{"num_attention_heads": 2, "head_dim": 64, "norm_eps": 1e-05, "positions": "rope", "bias": "none", "init": "normal", "init_std_up": 0.0472, "decay_fraction": 0.909, "train_tokens": 104800000}
Each number is 128 + 24 x the weight over its row's rms, rounded and kept within 0 to 255. Layers, rows and columns count from 0. The size above them is the row's rms in percent of the matrix's.

# layer 2 attention query, 128x160, rms 0.223, rows 55-63,118-127, columns 120-159
size [103 114  99 114  99 114 103  98 110  99 110 117 103 113  97  96 113 113  94]
[[102 144 155 133 108 155 133 132  83 169 127 158 113 176 126 147  81 152 163 146 100 122 161 119 129 161 111 150 139 150 167 176 143 142 163  97 157 152 127 160]
 [ 83 127 116 118 147 137 124 139  82 118 160 133 143 175 141 130 139  51 151 112 109 108 120 135 117 118 136 112 119 103 110 120 134  96 154 129  99 155 127 113]
 [116 160 141 154 149 123 105 146 115 134 109 128 139 114 127 128 144 104 172 125 184  94 119 112 125 124 136 107 103  93 134 114 131 129 193 114 126  96 136 113]
 [154  98 125 128 145 131 157 174 145  96 129 143  94 156 142 145 170  82 126 143  97 125 107 104 158  81 155 167  75 113  84 105  92 149 128 131 114  68 115 117]
 [162  95 105 143 184 189 122 120 134 184 123  82 142 121 153 122 164 119 117 140 179 135 122 148 115 109 134 122 136 147  81 155 142 173 122 103 113 102 134 135]
 [143 103 119 115 120 114  52 138 111 114 140 100 140 125 103  87 116 144 162 155 114 114  99 146 107 102 134 130 137 116  91 157 130 176 120  96 135 117 129 130]
 [153 143 138 139 120 114 128  91 102 136 113  96 129 144 133 112 140 111 145  79 106 181 107 105 139 144 167 139 115 171 155  97 122 131  82 125  81 161 123 130]
 [118  95  80  84 152 140  82 118  76  75 130 112 104 127 109 140 124 159 119 122 157 172 159 151 132 138 140 168 115 113 114 108 144 118  73 180  96 122 133 113]
 [ 95 124 103 113 126 116 140 107 128 148 142 147 133 155 164 140 120 162 141 159 155 150 148 101 154 130 120 125  67 161 142 147 167 141  82 166  96 131 139  93]
 [168  82 153 106 109 159 124 120 128  96 106 144 134 119 118 156 122 188 155  96 131 124 140 152 113 117 122 164 145 134 128  77 113 127 131 154 133 153 147 155]
 [118 122 140  87 127 126 129 121 160 122 134 105 129  91 146  97 111 128  98 119  68 103 157 140 141 170 169  96 143 129 150 139 120 110 148  98 137 144  88 145]
 [140  87 152 124 168 129 111 156 148 147 160 114  92 139 122 157  74 138  80 135  75  97 145 133 175 165  84 153 136 147  95 160 137 105  91 141 109 162 157 140]
 [166 136 100 118 174 129 133 143 134 129 118 111  89 113 130  85 168  91 113 108 105 167 103 108 143 117 169 146 139 117 118 114 120 130 108 141 129 100 115 124]
 [136 119 134 105 138 135 118 106  95 173 121 123 159 111 108  96 124 121  93 110 120 177 152 137  79 155 146 155 147 147 144  95 163  99 139 190  96 130 132 130]
 [132 135 119 140 122 132 153  80 113 126 134 115 142 135 135 144 113 106 136 128 147 102 127 210 101 130  63 130 144 149 115 202 114 149 143 137 158 114 118  98]
 [157 132 132 144 102 119 124 129 151  85  95 116 146 127  82 154 136 116  91 133 151  95 108 102 122 102 138 151 153 110 111  88  97 101 118 143 107 122 146 192]
 [142 122 137 127 124 143  79 157 113 120 136 153 131 115 138 164 129 152 117 140 113 145 108  94 169 144 146 107 123 136 149 148 114 159 117 100 114 143 135 164]
 [144 150 125 144 160 103 129 122 139 140  72 109 105 178 113 129 105 142  97 103 105  80 164 105 124 125 132 158 109 138 119 137 111 162 134 144 109 166 102 143]
 [171 175 136 157 143 139  99 138  83 141 131 120 131 139 153 154 123 168 142 152 165 112 124 121 148 120 116 153 166 131 108 124 124  65 124 118 147 158 140 131]]
# layer 2 attention key, 64x160, rms 0.213, rows 54-63, columns 120-159
size [118 105 105 102  99 101 112 103 103 110]
[[137 144 179 142 147 149 135 102 120 164 107 133  90 104 103 166 131 143  86 129 136 125 103 123 124 117 137 166 148 133 116 121 132 123 112 122 182 124 159 174]
 [105 129 139 119 127 122 113  85 114 145 139 132 135 122 100 143 130 111  81 122 129 149 138 125 119 102  84 161 119 172 132 141 111 137 142 100 127 103 121  83]
 [141 132  95 140 154 129  96  79 117  96 182 153 116 125 120 146  98 148 120 129 129 144 149  75 127 105 106 100 133 122 145 140 145 149 125 157  71  82 120 155]
 [115  86 124 145  87 129 129 187 104 123 134 154  98 147 152 159 133 128 121 132  86 130 150 107 139 156 133 138 174 120 163 137 126  98 118 137 158 113 166 137]
 [128 113 134 122 141 136 114 109 138 134 157 119  93 161 139 122 112 166 162 124 115  98  95  83 118 151 127 103 156 142 118 133 173 151 160 129  82 144 134 167]
 [114 135 133 108 105 151 105 140 109 138 152 157 151 117 137 138 115 117 143 147 121 159 115 101 101  88 107  96 111 133 145  93 130 152 124 175 111 114 147 118]
 [124 166 115 162 125  99 128 140 128 185 178 122 148 120 175 126 130 141  86 146 125 149 138  78  78 109 141 103 141  90 124 144  86 173 145 125 106  92 119 131]
 [138 167 116 143 152 152 132 158 109 103 136 107 120 154 148 103 142 156 152 154 128 127 130 138 115 134 115 118 142 117 139 151  96 123 155 166 108 111 140 159]
 [152  99 105 143 102 144 154 138 129 132 157 131  99 150 148 126 114 111 138 144 119 131 117 172  61 123  90 109 145 134 132 127 140  93 100 150 114 142 133 157]
 [113 108  99  98 158 158 140 156 116  85 146 151 129 150 160  97 114 122 144 162 125 127 184 149 148 130 113 137 120  98 122 123 121 117 134 140 159 110 121  81]]
# layer 2 attention value, 64x160, rms 0.168, rows 0-44, columns 120-159
size [107  97  96 101 106  96  99 102 106 100 108 101 114 109  97  94 110 102 105  97  98  97  94 103 105 100 107 103  91  93  99  99 101  99  86  93  92 108 101  95 101  88 109  97  94]
[[131 151 136 154 146 125 103 120 127 132 101  70 130 114 156 100 135 156 160  93 107 106 139 125 140 139 144 134 118 128 106 124 159 178 148  93 130  93 117 191]
 [168 116 157 138 154  91 142 166  93 117 131 129 133 148 154 141 100 102 104 138 161 112 121 115 177 146  99 139 123 118 134 146 145 161 127 152 124  98 121 153]
 [179 131 151 119 112 135 130 116 132 198 129 117 127 110 104 123  91 122 142 147 142 113 139  98 130 149 119 118 159 121 177 150 102 128 101 149 109 148 172 151]
 [107 115 106 119 146  80 148 114 116 121 149 130 114 127 152 115 155 109 144 118 156 154 143 135 137 168 170 114 163  84 149 102 174 139  89 131  97 138 133 155]
 [122 111 119 158 127 117 126 171  99 114 140 117 100 110 108 142 125 128 145 125 144 110 132 125 141 154 118 112 173  98 113  98  97 150 125 159 125  82 102 121]
 [139 109 137 150 152 118 121 103 131 121  97 126 132  93 115  54 147 114 120  95  78 142 117 183 166 137 112 159 102 123 166 160 124  96  95 134 139  91 145 150]
 [163 126 157 150 105 126 138 140  85 134 111 145 163 144 131 108 181 104 134 140  98 168 112 185 130 113 135 115 154 139 162 139 155 109 112  99 117 103 133 176]
 [156 138 137 126 122 136 154 107 171 120 113  71 163 136 148 117 156 112 146 123 154 126 149  88  91 186 119 124 118 129  95 152 165 134 122  83 114 101  66 157]
 [140 170 110 116 168  99 116 143 144 163 112  79  79 136 143 111 116 119 126 116 135 137 172 160 111 155 110 156 115 148 158 116 116 107 113 178 104 119  85 137]
 [158 119 199 117  93  67 164 119 129 118 100 142 115 113 125 136 121 137 108 128 187 123 122 108 137 118 159 145 131  88 155 104 117  89 125  98 101 117 118 146]
 [112 164 160 106 128 135 149 131 126 136 149 137 140 137 138 130 127 113 130 127 147 123 154 110 127  95 107 112  85 143 133 121 153 138 165 118 133 131 138 126]
 [107 105 139 146 136 103 151  95 135  99  97 137 111 175  76 130 136 128 108 108  90 157 135 158 136  80 118 110 126 129 150 131 111 126 162 138 139  85 154  69]
 [145 145 138 115 124 146 149 115 113 134 126 130 147 102  76 159 152 127 152 138  91 137 130 155 137 154  81 151 118 132 157 150 137 122 122  87 128 125 107 133]
 [127 125 146 123 101 114 100 123 169 102 127 163 155 131 117 139  75 113  96 145 143 144 153 170 103 153 151 130 116 132 106 108 122 142 132 134 124 136 132 165]
 [114  88 115 165 134 102 105 137  97  90 113 114  93 117 145 181 161  94 149 153 123 140 137 105 123 144 107 111 104 122 146 129 125 128 107 169 155 136 170  68]
 [147 152 133 136 140  98 121 105 109 108 135 144 149 132  87 111 133 133 159 131 105 126 168  73 120 123 122  99 149 139  54 153 117 113 114  95 166 171 155 129]
 [161 116 151 122 157 106 113 128  89 115 124 157 103 150 156 106 158 139 155  87 184 105 136 174 156  93 108 110 144 152 128 109 147 123 129 137 134 140 129 138]
 [102 126  98 109 111 133 137 131 141 127 135 138 141 100 146 142 138 103 183 112 109 143  97 121 139 156  94 167 102 134 136 155 132 142 154 113 131  96 122 124]
 [ 87 107 117 105 111 131 129 155 143 118 113 153 133 148 159 155 159 112 143 137 129 128 133 119 116 102 165 138 129 164 162 122 129 114 112 146 107 162 128 145]
 [ 93 116 153 135 123  80 102 114 142 119 101 125 118 179 141  89  98  91 105 124 157 128 127 124 115 101 126 135 133 135 144 152 127  99 115 167 123 145 144 149]
 [119 116 141 117 158 163 140 125 105  78  99  88 166 124 130 125 135 131 116 107  93 110 122 158  96 110 147 139 118 141  93 132 128 136 110 135 101 155 121 111]
 [124 159  99 135  69 125 122 125 114 126 136 147 118 177 135 130 118 152 115 204 149 133 107 130 131 155 122 127 102 163 112 151 120 144 160  94 163 155 139 123]
 [ 81 145 133 125 140 108 153 177 165 143 120 156 151 113 157 106 108 137 138 115 130 157 149 147 145 120  99 168 113 150 161 120  91 149 129 119 133 138 183 106]
 [124 115 116 161 117 123 132 115  97 127 118 133 137  98 120 132 129 157 121 115 142 143 125 139 170 143 171 157 130 159 147 128 114 129 117 141 134 118 162 114]
 [105 115 154 120 115 149 112 161 128 142 138 140 124 157 117 137 114 126 119 126 124 138 110 128 117 130 138 146  90 137 176 132 186  97 137 139 131 136 155  94]
 [132 118 141 130 138 129 160  97 128 134 117 113 153 106 118 118 129 147 119 109 123 144 187 144 158 134 145 124 148 133 133 162 114 157 119  98  93 133  78 112]
 [ 95 125 133 106 124 125 115 124 118 116 178 139 105 136 146 136 102 166 115 136 161 141 109 124 138 151 155 116 101 120 142 128 171 131 148 131 129 142 142 131]
 [102 118 156 110 165 133 124  87 137 116 135 109 180 133 138  84 138  96 109 103 144 127 126 146  88 103 145 101 119 141  64 137 117 119 147  97 126 134 153 163]
 [105 147  72 167 137 160 100 124 112 128 185  87 161 117 127 121 103 173 130 104 158  98 121 115 147 164 131  91 137 111 104 134 135 148 145 178 116 116 146  99]
 [134 140  75 101 113 168 147 136 124 160 101 163 152 114 135 133  81 158 103 137 132  96  91 119 133 141 131 144 112 185 119 162 124 121 150 110 138  93 145 130]
 [116 164 149 119  89 177 127 133 117 143 157  95 173 126 122 123 143 127 155 148 147 113 133 136 108 139 139 128 131 116 127 131 115 112 150 170  96 125 126 169]
 [195  87 122 146 127 147 143 136 163 124 134 114 124 175 110 148 126 132 170 114 113 154 115 125 126 118 126 178 102 129  95 152 112  95 119 143 127 143 135 100]
 [120 179  99 104  81 112 135 102 114 140 113 118  86 119 154 119 130 107 159 134  95 136 155 133 107 149 121 170 146 133 155 106 140 110 100  97 120 108 150 187]
 [118  84 171 125 153 140  99 178 157 159 143 115 171 142 166 117 123 114 174 153 132  75 129 143  90 115 177 134 126 101 175 142 156 110 128 134 138 100 107 135]
 [144  79 156 132 137 139 154 123 145 114 124 145  89 108 124 106  77 145 138 100 161 124 118 116 117 110 131 107 139 155 116 108  93 136 162 107 127 137 114 131]
 [ 88 127 111 121 136 105 116 142 123 132 125 137 152  97 112 118 144 169 128  98 101 180 161  46 148 131  98 146  83 101 138 137 135 126 136 118 140 133 178 101]
 [152  99 106 189 116 104 125 128 135 130 136 139 149 128 137 191 138 163 129 135 144 132 141 118 165 136 144 166 156 134 161 110 142 156 118 142 148 143 118 171]
 [118 135 163 130 153  96 126 149 144 144 109 136 141 122 130 135 189 102 106 129 144 131 134  86 140 137 165 126 148  74 113  64 143  93 102 150 140 150 178 108]
 [172 100 119 139  82 119 156 118 124 128  77 137  78 115 123 113 133 126 104 143 100 137  82 132 139 113 181 140 168 151 150 109 120 163 146  91 102 166 118  65]
 [125 132 127 194 136  81 150  74 138 146 104 136 111 122 124 101  95 133 146 131 136 128  96  74 147 141 120 145 129 152 166 174 130 156 162 139 153 137 135 118]
 [150 120 127 125 114 148 134 126 138 158 153 152 123 122  90 109 143 160 141 143 140 101 126  90 116 117 121 133 135 145  99 142 122 153 111 161 105 136 116 150]
 [181 128 130 141 100  97 176 111 123 146 106 111 147 159 104 120  86 145 153 179 123 163 110 149 137 156 120 135 111 143 139 109 138 129 109 162 110 114  86 125]
 [ 99 163 100  90 110 142 151 143  86  91 126 135 109 161 135 170 140 115 102 146 136  99 123 133 148 153 156 122 139 128 176 140  81 102 130 132 164 110 129 134]
 [109 141  78 121 154 100  88 126 167 140 121 118 133 155 105 135 122 180  94 141 117  98 115 144 132 140 152 177 117  86 111 136 118 137 122 126 134 126 141 122]
 [150 124 180 123 151 117 101 120 102 181 117 131 108 145 115  89  88 131 103 157 128 133 107 119 114 133 107 146  91 155  92 132 180 107 145 102 144 123 109 147]]
# layer 2 attention output (transposed), 128x160, rms 0.17, rows 0-44,64-107, columns 120-159
size [104 102 110  93  99 103 107 103 110 105 101  92 104 111 100  92 103  94 104 101 107  97  98 105  99 108  99 103  93  96  99 100 104  90  90  88 103 113 105  96  99  98 105  98  98 102  93 102 103 101 100  85 103  99  96 102 101 105  92 100  97 118 104  97  97  98 102  96 102 103  95 101 105  98  94 102 100  93 104  90  99  97 100 105 101 103 103 104 101]
[[100  93  92 109 178 123 137 147 153 114 143 147 121 102 123 137 124 152 110 104 177 135 126 104 122 182 136 107 161  72 111 110 131 155 114 130 113 102 148 112]
 [109 140  93  73 158 135 115 110 142 139 135  67 129 129 133 153  69 101 143 157 155 146 145 131 152 108 141 122 121  91 147 118 157  88 115 177  99 147 140  83]
 [168 168 116 200 112 152 178 116 108 148 170  85 132 100 140 121 146 131  91 142 136 130  79 165 140 159 119 165 136 132 133 131 129 160 126 115 129 151 172 157]
 [112 140 156 100 168 187 131 119 159 143 149 150  96 148 123 156 165 161 127 112  80 133 135 115 105  60  97 160 107 104 120 139 150 171 127  98 166 136  99 122]
 [109 138 140 133 134 135 119 136 127 143 130 142 105 131 163 152 126 109 111 108 144 147 113 129 134 151 130 150 127  87 141 116 100 118 108 133 118 137  96 105]
 [117 134 118 159 123  97 104 121 118 130 139 104 139 106 139 132 143 141 159 177 131  78 116 134 104 116 172  99 125 115 138 148 154  89 141 114 144 125 136 139]
 [142 150 134 109 114 127 166 118 139 116 178 156 178 160 134  99 145 171 147 157 142 128 108 132  98 107 121 158 149 153 150 160 112 138 167 104 117 132 118 100]
 [160 136 117 131 131  96 176 175 133 113 147 101 134 127 113 150 119 133  85 140 125 125 111 173  82 170 118  71  91 114 106  68 116 136 133  96 131 112  88 123]
 [110 117 122 136 137 151 129  89 119  88 116 132 110 102 128 111 112 148  98  91 125  77 121 142 131 125 139 146  75 134 100 109 116 159 143 128 185 123 148 147]
 [ 66  93 138 107 161 132 170 112 104 134 160 118 128 142 126 160 128  92  98 121 117 187 125 113 142 146  99  95 121 142 134  89 144 132  89 128 110 155 162 142]
 [ 79 118 128 142 117 108 110 136 131 124 107  92 139 117 124 157 112 155 114 129 135  63  85 104 115 166 120 128 156 173 104 149 141 153 124 147 134  86  99  98]
 [111 103 103 115 134  89  94 120 100 137 115 172 140  92 151 123 133 130 110 181 152 150 158 130 116 139 160 112 167 124 143 121 130 123 140 154 165 138 131 140]
 [119 123  88 101 130 122 112 139 193 128 126 109 147 116 116 105 129 157 119 122 167 102 116  76 125 171 133 147 143 120  86 136 184 126 140  95 140 111 151 116]
 [110 135 112 135  86 143 153  80 179  97 147 136 138 137  97 130 152 101 131 126 105 129 163 118 134 124 191 115 137  89 132  94 107 141  99 110 140 140 119 156]
 [111  96 133 125 122 136 117 141 147  68  87 115 158 123 151 136 138 112 124 155 111  98 164 124 148 112  91 148 150 148 159 137 131 120  93 117 127 113 110 139]
 [152 142 154  75 113 186 136 120 137  86 135 143  78 161 121 146 166 116  93 122 110 147 112 109 144 131 127 157 149 133 129 170 137 124 140 138 100 125 141  95]
 [109 112 125 127 119 104 136 162 126 112 156 156 135 118 136 164 137 123 109 170 119 169 144 110 125  98 105 147 119 131 169 120 115 137 134 152 115 143 133 131]
 [190 109 113 119 130 161 113 138 165  91 118 122 142 125 132 143 105 116 177 141  98 118  92 140 130 116 194 137 109 133 154 131 164 168  98 145 143 128  93 147]
 [139  87 161 150 127 150 153 172 151 154 132 103 163 150 117 133 122 113 133 104 123 119 128  83 140 157 127 100 139 153 200 137 130 145 109  97 102 117 121 127]
 [134 125 138 103 134 123 131 129 108 150 133 136 118 131 161 139 127 126  93 144 100 149  98 147 122 113 173  64 145 167 142  74 140 102 115 115 123 120 106 127]
 [ 95 130 163 171 124 130 136 113  85 133 105 132 146 118 160 156 147 147 167 144 109 146 125  94 113 151  84  98 133 146 110 135 145 142 154 152  93  99 131 100]
 [131 149 137 104 148 133  95 174 171  96 146 159 151 140 105 127 144 121 116 141 121 169 106 148 123  98 104 113 130 138 123 166 151 152 102 134 129 150  97 139]
 [141 149 141 177 135 113 110 135 113 168 116  87 116 111 126  91 179 119 106 154  77 125 126 125 118 119 160 106 125 108 131 120 169 110  73 166  98 102 140 138]
 [110 152 126  99 133 119  89 127 125 158 117  98 152 127 127 124 108 107 141 142 157  93 119 133 137 129 107  93 135 153 142 146 140 125 127 187 131 127 134 141]
 [139 125 109 131 150 141 130  97 138 150  90 157 170  91 117 137 125 157  81 130 131  89 152  82 138  92 135 101 166 116 139 119 161 186 136 153  99 138  87 166]
 [116 128 142 131 158 124  99 118  94 140 145 113 104 173  86 141 111 139 179 131 145 130 175 121 109 147 126 114 107 101 181  99 131 112 120 104 100 118 144 135]
 [131 118 105 119 123 136 146 132 108 153 167  85  93 108 149 122  94  97 169 100 145 172 160  88 107 145 162  91 103 114 120 125  89 158 115 115 125 136 172 128]
 [146 173 106 175 101 166 134 139 119 139 133 114 171 120 192 134 130 157 101 123 137 146 173 133 130  88  94 113  98 127 125 111 152 111 128 142 109 150 132 132]
 [151 160 121  64 122 117 107 117 109 139 154 127  97 108 106 139 113 112 121 136 110 112 142 132 129  83  87 130 112 112 109 122 109 131 148 136 143 159 107 127]
 [144  95 112 141 102 114 131  90 121 157 129 117 125 119 186 149 118  88 140 132 110 129 134 122 109 113 130 116 106  83 132 124  64 169 132 129 104 163 143 180]
 [119 119 134  89 157 124 112  89 132 108 148 139 100 100  72  91 197  90 119 116 128 147 136 165 132 109 108 142 137 143 117 127 145  93 138 124 147 127 105 125]
 [133 140 134 127  84 128 170 144 134 134 168 164 153  72 128 104  82 120 121 129 138 120  89 117 117 123 158  94 116 128 112 125 125  89 142 113 119 131 104 129]
 [ 93 116 108 121  98 126 177 123 104 131 154 118 133 114 174  97 120 130 133 129  75 131 121 109 143 111 100 110 109 106  94  89 131 122 102 127 103 127  83 113]
 [150 115 106 139 146 146 152 162 149 113 141 170 136 119 154 119 114 174 111 184 156 149 120 134  97 101 156  97 134 165 147 155 148 140 134 142 134 108 192 160]
 [111 187 133 108 110 141 133  82 126 150 107 128 132 122 140 128 102  91 129  95 132 125  74 114 124 121 110 107  82 129 129 171 143 143 152 149  90 148 192 163]
 [166 134 175 124  89 104 127 146 113 133 108 155 147 112 143 152 123  97 104 114 128 122 113 155  95 188 140  74 124 134 151 124 139 124 133 168 144 118 131 165]
 [ 83 130 144 107 125 130 155  98 137 124 174 121 131 109 126 105 147  97 164 132 192  83  98 169 111 127 149 137 122 168 123 148 170 140 137 111 108 129 141 134]
 [142 122 136 127 161 111 112 114 118 133 137  99 152 110 133 141 128 137 102 113  93 142 142 134 119 143 180  95 140 190 161 166 120 108 147 137 159 149 117  83]
 [117 132 136 135 115  91 140 114 124 109 143 103  94 128 144 116  94 130 124 122 164 164 113 109  96 102 155 121 119 153 161 133 108  82 139 114 100 146  53 161]
 [159 138 164  53 115 120 158 128 129  97  91  93 126 134 102 165 129 163 127 149 154 154  95 117 104 108 112 146 117  91 111 105 148 108 122 135 106 122 183 125]
 [139  96  87 105 142 159 108 122 139 179 124 122 129 121 117 127  75 127 142 120 142 158 175 144 123 127 144 153 100 128 136 148 128 169 135 164 161 121 141 106]
 [113 145 158 138 146 172 113 168 176 122 123 151 166 147 140 149 142 131 160 110 144  86  91 130 101 120 115  84 146 145 138  98 119 101 122 138 142 141 144 111]
 [ 99 120 131 120 156 108 149 130 112 144 126 112 121 138 126  89 106 101 162 126 149 127 128 142 123 110  88  98 151 142 132 136 115 145  89 138 117 126 114 153]
 [122 110  94 125 128 135 159 119 130 102 147 165  95  90 129 108 114 156 163 126  95 166 139 132 162 124 106 102  95 115 120  75  85 126  91  99 171  91 113 167]
 [143 112  82 140 111 136 167 177 143 109 100 183  70  97 103 140 123  96 101 153 147 117 100 146 124  73 135  99  79 133 140 169 115  89 167 119 136 145 115 126]
 [158 139 134 136 116 121  98 154 133 152  98 137 102 129 161 140 132 138 169 152 139 123  99 140 131 129  98 142 117 104 175 150 150 126  93 177 142 130 115 134]
 [135 150 161 156 113 142 162 146 123  98 102 129 114 133 113 138 133 114  97 122 118 128 106 144  84 121 131 130  95 119 118 140 100 132 133 102 127 132 193 159]
 [ 82 102 141  75 165 125  83 111 100 173  94 143 134 139 119 130 123 132 145  84 130 120 143 108 126 120 142 105 149 143  92 120 140 129 129 129 117  86  80 104]
 [141  97 100  99 111 116 159  88 122 115 114 115 119 123  81  89 122 149 170 134 177  71 103 129 147 126 145 145 132 115 129 103  84 110 124 169 133 119 172 118]
 [111 139 115 110 137 148 112 124 116 138 144  73 119  88 122 108 104 136 150 105 123 125 128 149 135 110 139  97 174 161 115 158 135 179 133  91 165 110 165 142]
 [161 152  92 102 126 122 159 155 173 131 131 134 160 160 142 110 115 148 161 108  95 129 141 118 137 140  98 176 143 140 115 145 120 149 106 138 113 183 170 146]
 [116 111 148 138 174 131 108 115 129 128 122 123 140 124 147 151 176 110 113  79 134  87 162 108 110 118 125 133 123 106 120 102 121 124 120 177 129 137 100 178]
 [120 137 119 130 114 158  69 123 148 144  94 130 110 148 115  93 104 113 153 168 102 140 158  61 166 113 163 171  66  98 115 158  82 102 111 164 131 138 141 136]
 [149 124 126 114 141  89 141 142 147 147 111 178 151 128 125 126 137 117 130 151 146 166 124 136 136 130  92 108 156 144 164 126 136  96 140 116  93 129  77 129]
 [140 187 112 148 108 111 107 125  81 115 145 113 141 156 104 140 123 123 162 121 137  94 125 121 117  84 166 134  85  91 118 134  84 135 171 134 144 121 125 137]
 [168 132 134  98 147 147 147 122 101  84 141 155 102 143 163  96 114 122 111 175 110 165 107 111 143 134 108 144 126  98 144 113 117  69 114  98 142 167 134  99]
 [131 109 142 103 127 129 150 123 151 109 125  79  94 153 145 135 103 115 129 113 122 112  84 138 142 106 130 139 101 120 147 182 123 138 116 109 177 114 131  93]
 [109 137 185 150 140 155 117 101 136  63 110 116 117 152 146 107 147 125 102 146 122 114 113 170 110  94 160  94 101 164 172 128 125 145 107 174 128 148 136 149]
 [ 82 135 141 143 141 160 116 170 114 161 114 113  93 127 159 158 153 121 128 124 108 141 115  82  98 157 132 151 138 167 149 137 110 119 105 128 154  77 122  96]
 [132 112 124 114 148 133 106  96  90 162 134 125 128  88 159 115 123 102 123 146 105 170  95 129 114 158 185 128 115 132 135 172 141 147 168 128 129 133 132 140]
 [104 122 131 126 104 113 138 178 129 148 137 124 108 125 130 107 126  71 178 130 112 128 140 153 131 138 135 119 135 115 141 132 170 108 100  95 175 138 159 160]
 [122 112 111 107 136 134 137  88 145 101  91 103 116 125  98  95  88 165 122 113 130  84 101 115 152 144 143 144 141  87 118 122  94 129 113  78 139 105  98 137]
 [127 155 146 137 105 120 106 144  82 135 115 120 109 156 104 107 157 147  96 131 157 152 146 134  83 104 133  64 116 129  97 134 115 100 104 122 126 125 168 125]
 [123 125  90 104 152 134  88 123 138 114  96 158 142  97 168 131 144 171 113 137 109 135 129 152 136 129 135 133 144 106  73 129 138 112 120 106 128 131 144 134]
 [117 133 153  96 125 120 141 126 123 129 138 134 111  77 122 126 149 117 125 112 114 103 136 116 125 161  58 144 149 109 126 171 105 184 118 109 152 132 115 135]
 [153 141 100 136  95 135  94 171 177 159 134 120  98 124  99 153 129 100 120 128 151 116 162 118 149 119 137 186 141  89 167  81 128 128 163 117 135 138 158 165]
 [132 135 139 189 107 111 176 116 137 127 135 121 119 104 124 104 143 120  82 146 138 137 169 121 132 127 179 137 129 141 121 153 172 153 179  81 118  89 170 132]
 [121 121 131  75 120 138 117  85 135  94 128 174 131 147 164 158 118  81 143  86 179 132 144 137 152 109 115  85 142 174 126 129 161 142 127 109 120 154 157 123]
 [133 111 115 151 106 133 121 168 103 136 141 163 115 150 110 149 183 174 113 133 119 136 139 118 129 104 126 109 144 116 107 108 152 101 135 104 106 140 139 100]
 [117 103 162 171 148 104 150 135 109 110 142 123 111 147 114 136 139 116 104 134 152 139 126 153 122 150 125 128  86 149 114 116 128 107 130 103 155 134 166  98]
 [122 135 145 131 124 110 131 128 153  86 111 141 106  98 134 135 179 137 118  70 126 127  98 140 144  72 179 120 115 173  98 107 180 106 125 162 169 123 136 103]
 [120  85 103 152 146  98 130 148 133 106 100 124 133 128 131 107 107 129  82 151 125  90  97 162 167 106  77 157 135 122 160 120 136 119 142 117 125 130 124 134]
 [126  96 140  93 155 125 125 134 151 136  98 168  71 122 102 123 137 104 177 125 133 145 102 111 116 173 140 114 131 111 149 108 110 137 124 116 186 115 160 114]
 [161 102 125 113 158  74 129 136 186  95  96 146 154 176 155 135 123 146 125 151 148 123 111 128 105 157 163 134 171 136 121 120 173 115 123 111 121  96  95 141]
 [131 152 141 174 153 153 128 154 166 116 140 112 140 122 104 107 139 110 121 133 135 185  99 156 130 145 106 111 159 119 146 129 139 110 104 137 144 114 147  48]
 [152 131 120 137 136 149 112 160 143 110 117 149 116 174 143 150  94 157 106 121  89 170 117 110 137 115 160 119 115 113 113 111 152 162  86 112 158 120 141 131]
 [104 133 139 128 149 113 133 120 136  71 135 115  97 148 119 180 115 104  91 121 126 133 167 137 117 153 146 123  84 114 162 122 131 112 101 117 115 101 164 130]
 [149 115 165 107 116 127  82 147  93 167 128 112 109 105  88 148 146 108 168 112 133 156 137 140 159 149 167 121 141 144 117 204 161 149 103 139 137 127 170 142]
 [105 123  85 113 159 153  92 144 101  90 105 168 116 108 117 189 117 126 104  90 192 121 147 152 127 118  93 115 127 115 117  94  99 138 165 144 124 144 123 116]
 [111  90 134 135 131 120 144 162 121 117 148 143 164 102 134 131 140 173 151 122 124 109 127 113 155 131 166 154 187 124 112 107 138 101 152 103 146 102  86 108]
 [100 159 119 152 153 145 141 113 108 116 125  96  75 152 131 137 142 158 168  95 141  82 114 129 109 117 111 179 143 138 102 142 145  69  87 123 115 137 156 150]
 [ 98 110 121 129 143  82  99 136 120 134  90 158 108  95 108 118 147 149 112 112  76 149 145 118  94 136  96  84 106 160 148 126 109 108 126 128 151 106 120 137]
 [131 125 175 113  75 126 102 142 144 101 144 133  77 125 128 118 159 117 134 141 146  83 110 131 135 144  81 148 103  71 132 108 142 111 133 108  99 110 121 175]
 [104 170 153 147 126 120 128 172 143 123 138 129 178  76 116 160 129 149 136 117  85  88 141 165 170 126  89 112 101  87 128  93 134 131 115 122 104 108 159 100]
 [102 144 128 119 151 167 111  86  88 155 151 133 112 121 154  84 145 104 111  63 145  92 110 151 151 121 130 143 137 148 146 160 159  98 138 135 126 126  83 115]
 [107 171 162 135 113 102 134 141 117 108 149 121 142 126 151 127 175  76 123 149 140 138 124 113 122 142 104 102 134 121 169 115 121 114 134 111 114 125 150 113]
 [ 99 127 120 125 112 109 178 103 106 137 150 138 116 133 129 114 104 133  74 141 139 128 199 129 115 107 124 151 101 112 111 124 128 129 137 131 149 112 112 108]
 [152  93 187 171  77 153 117 127 160 116 128 127 122 110 116 174 145 106 105 147 108 129 121  97 150 124 135 167 115 144 160 137 135 145 184 124 146 138 173 112]
 [100 122 142 124 112 104 140 114 118 141 134 120 152 130 137 119 139 142 119 144 124 109 133 148 140  78 112 126 163 138 145 142 144 135 188 164  83 133 122  46]]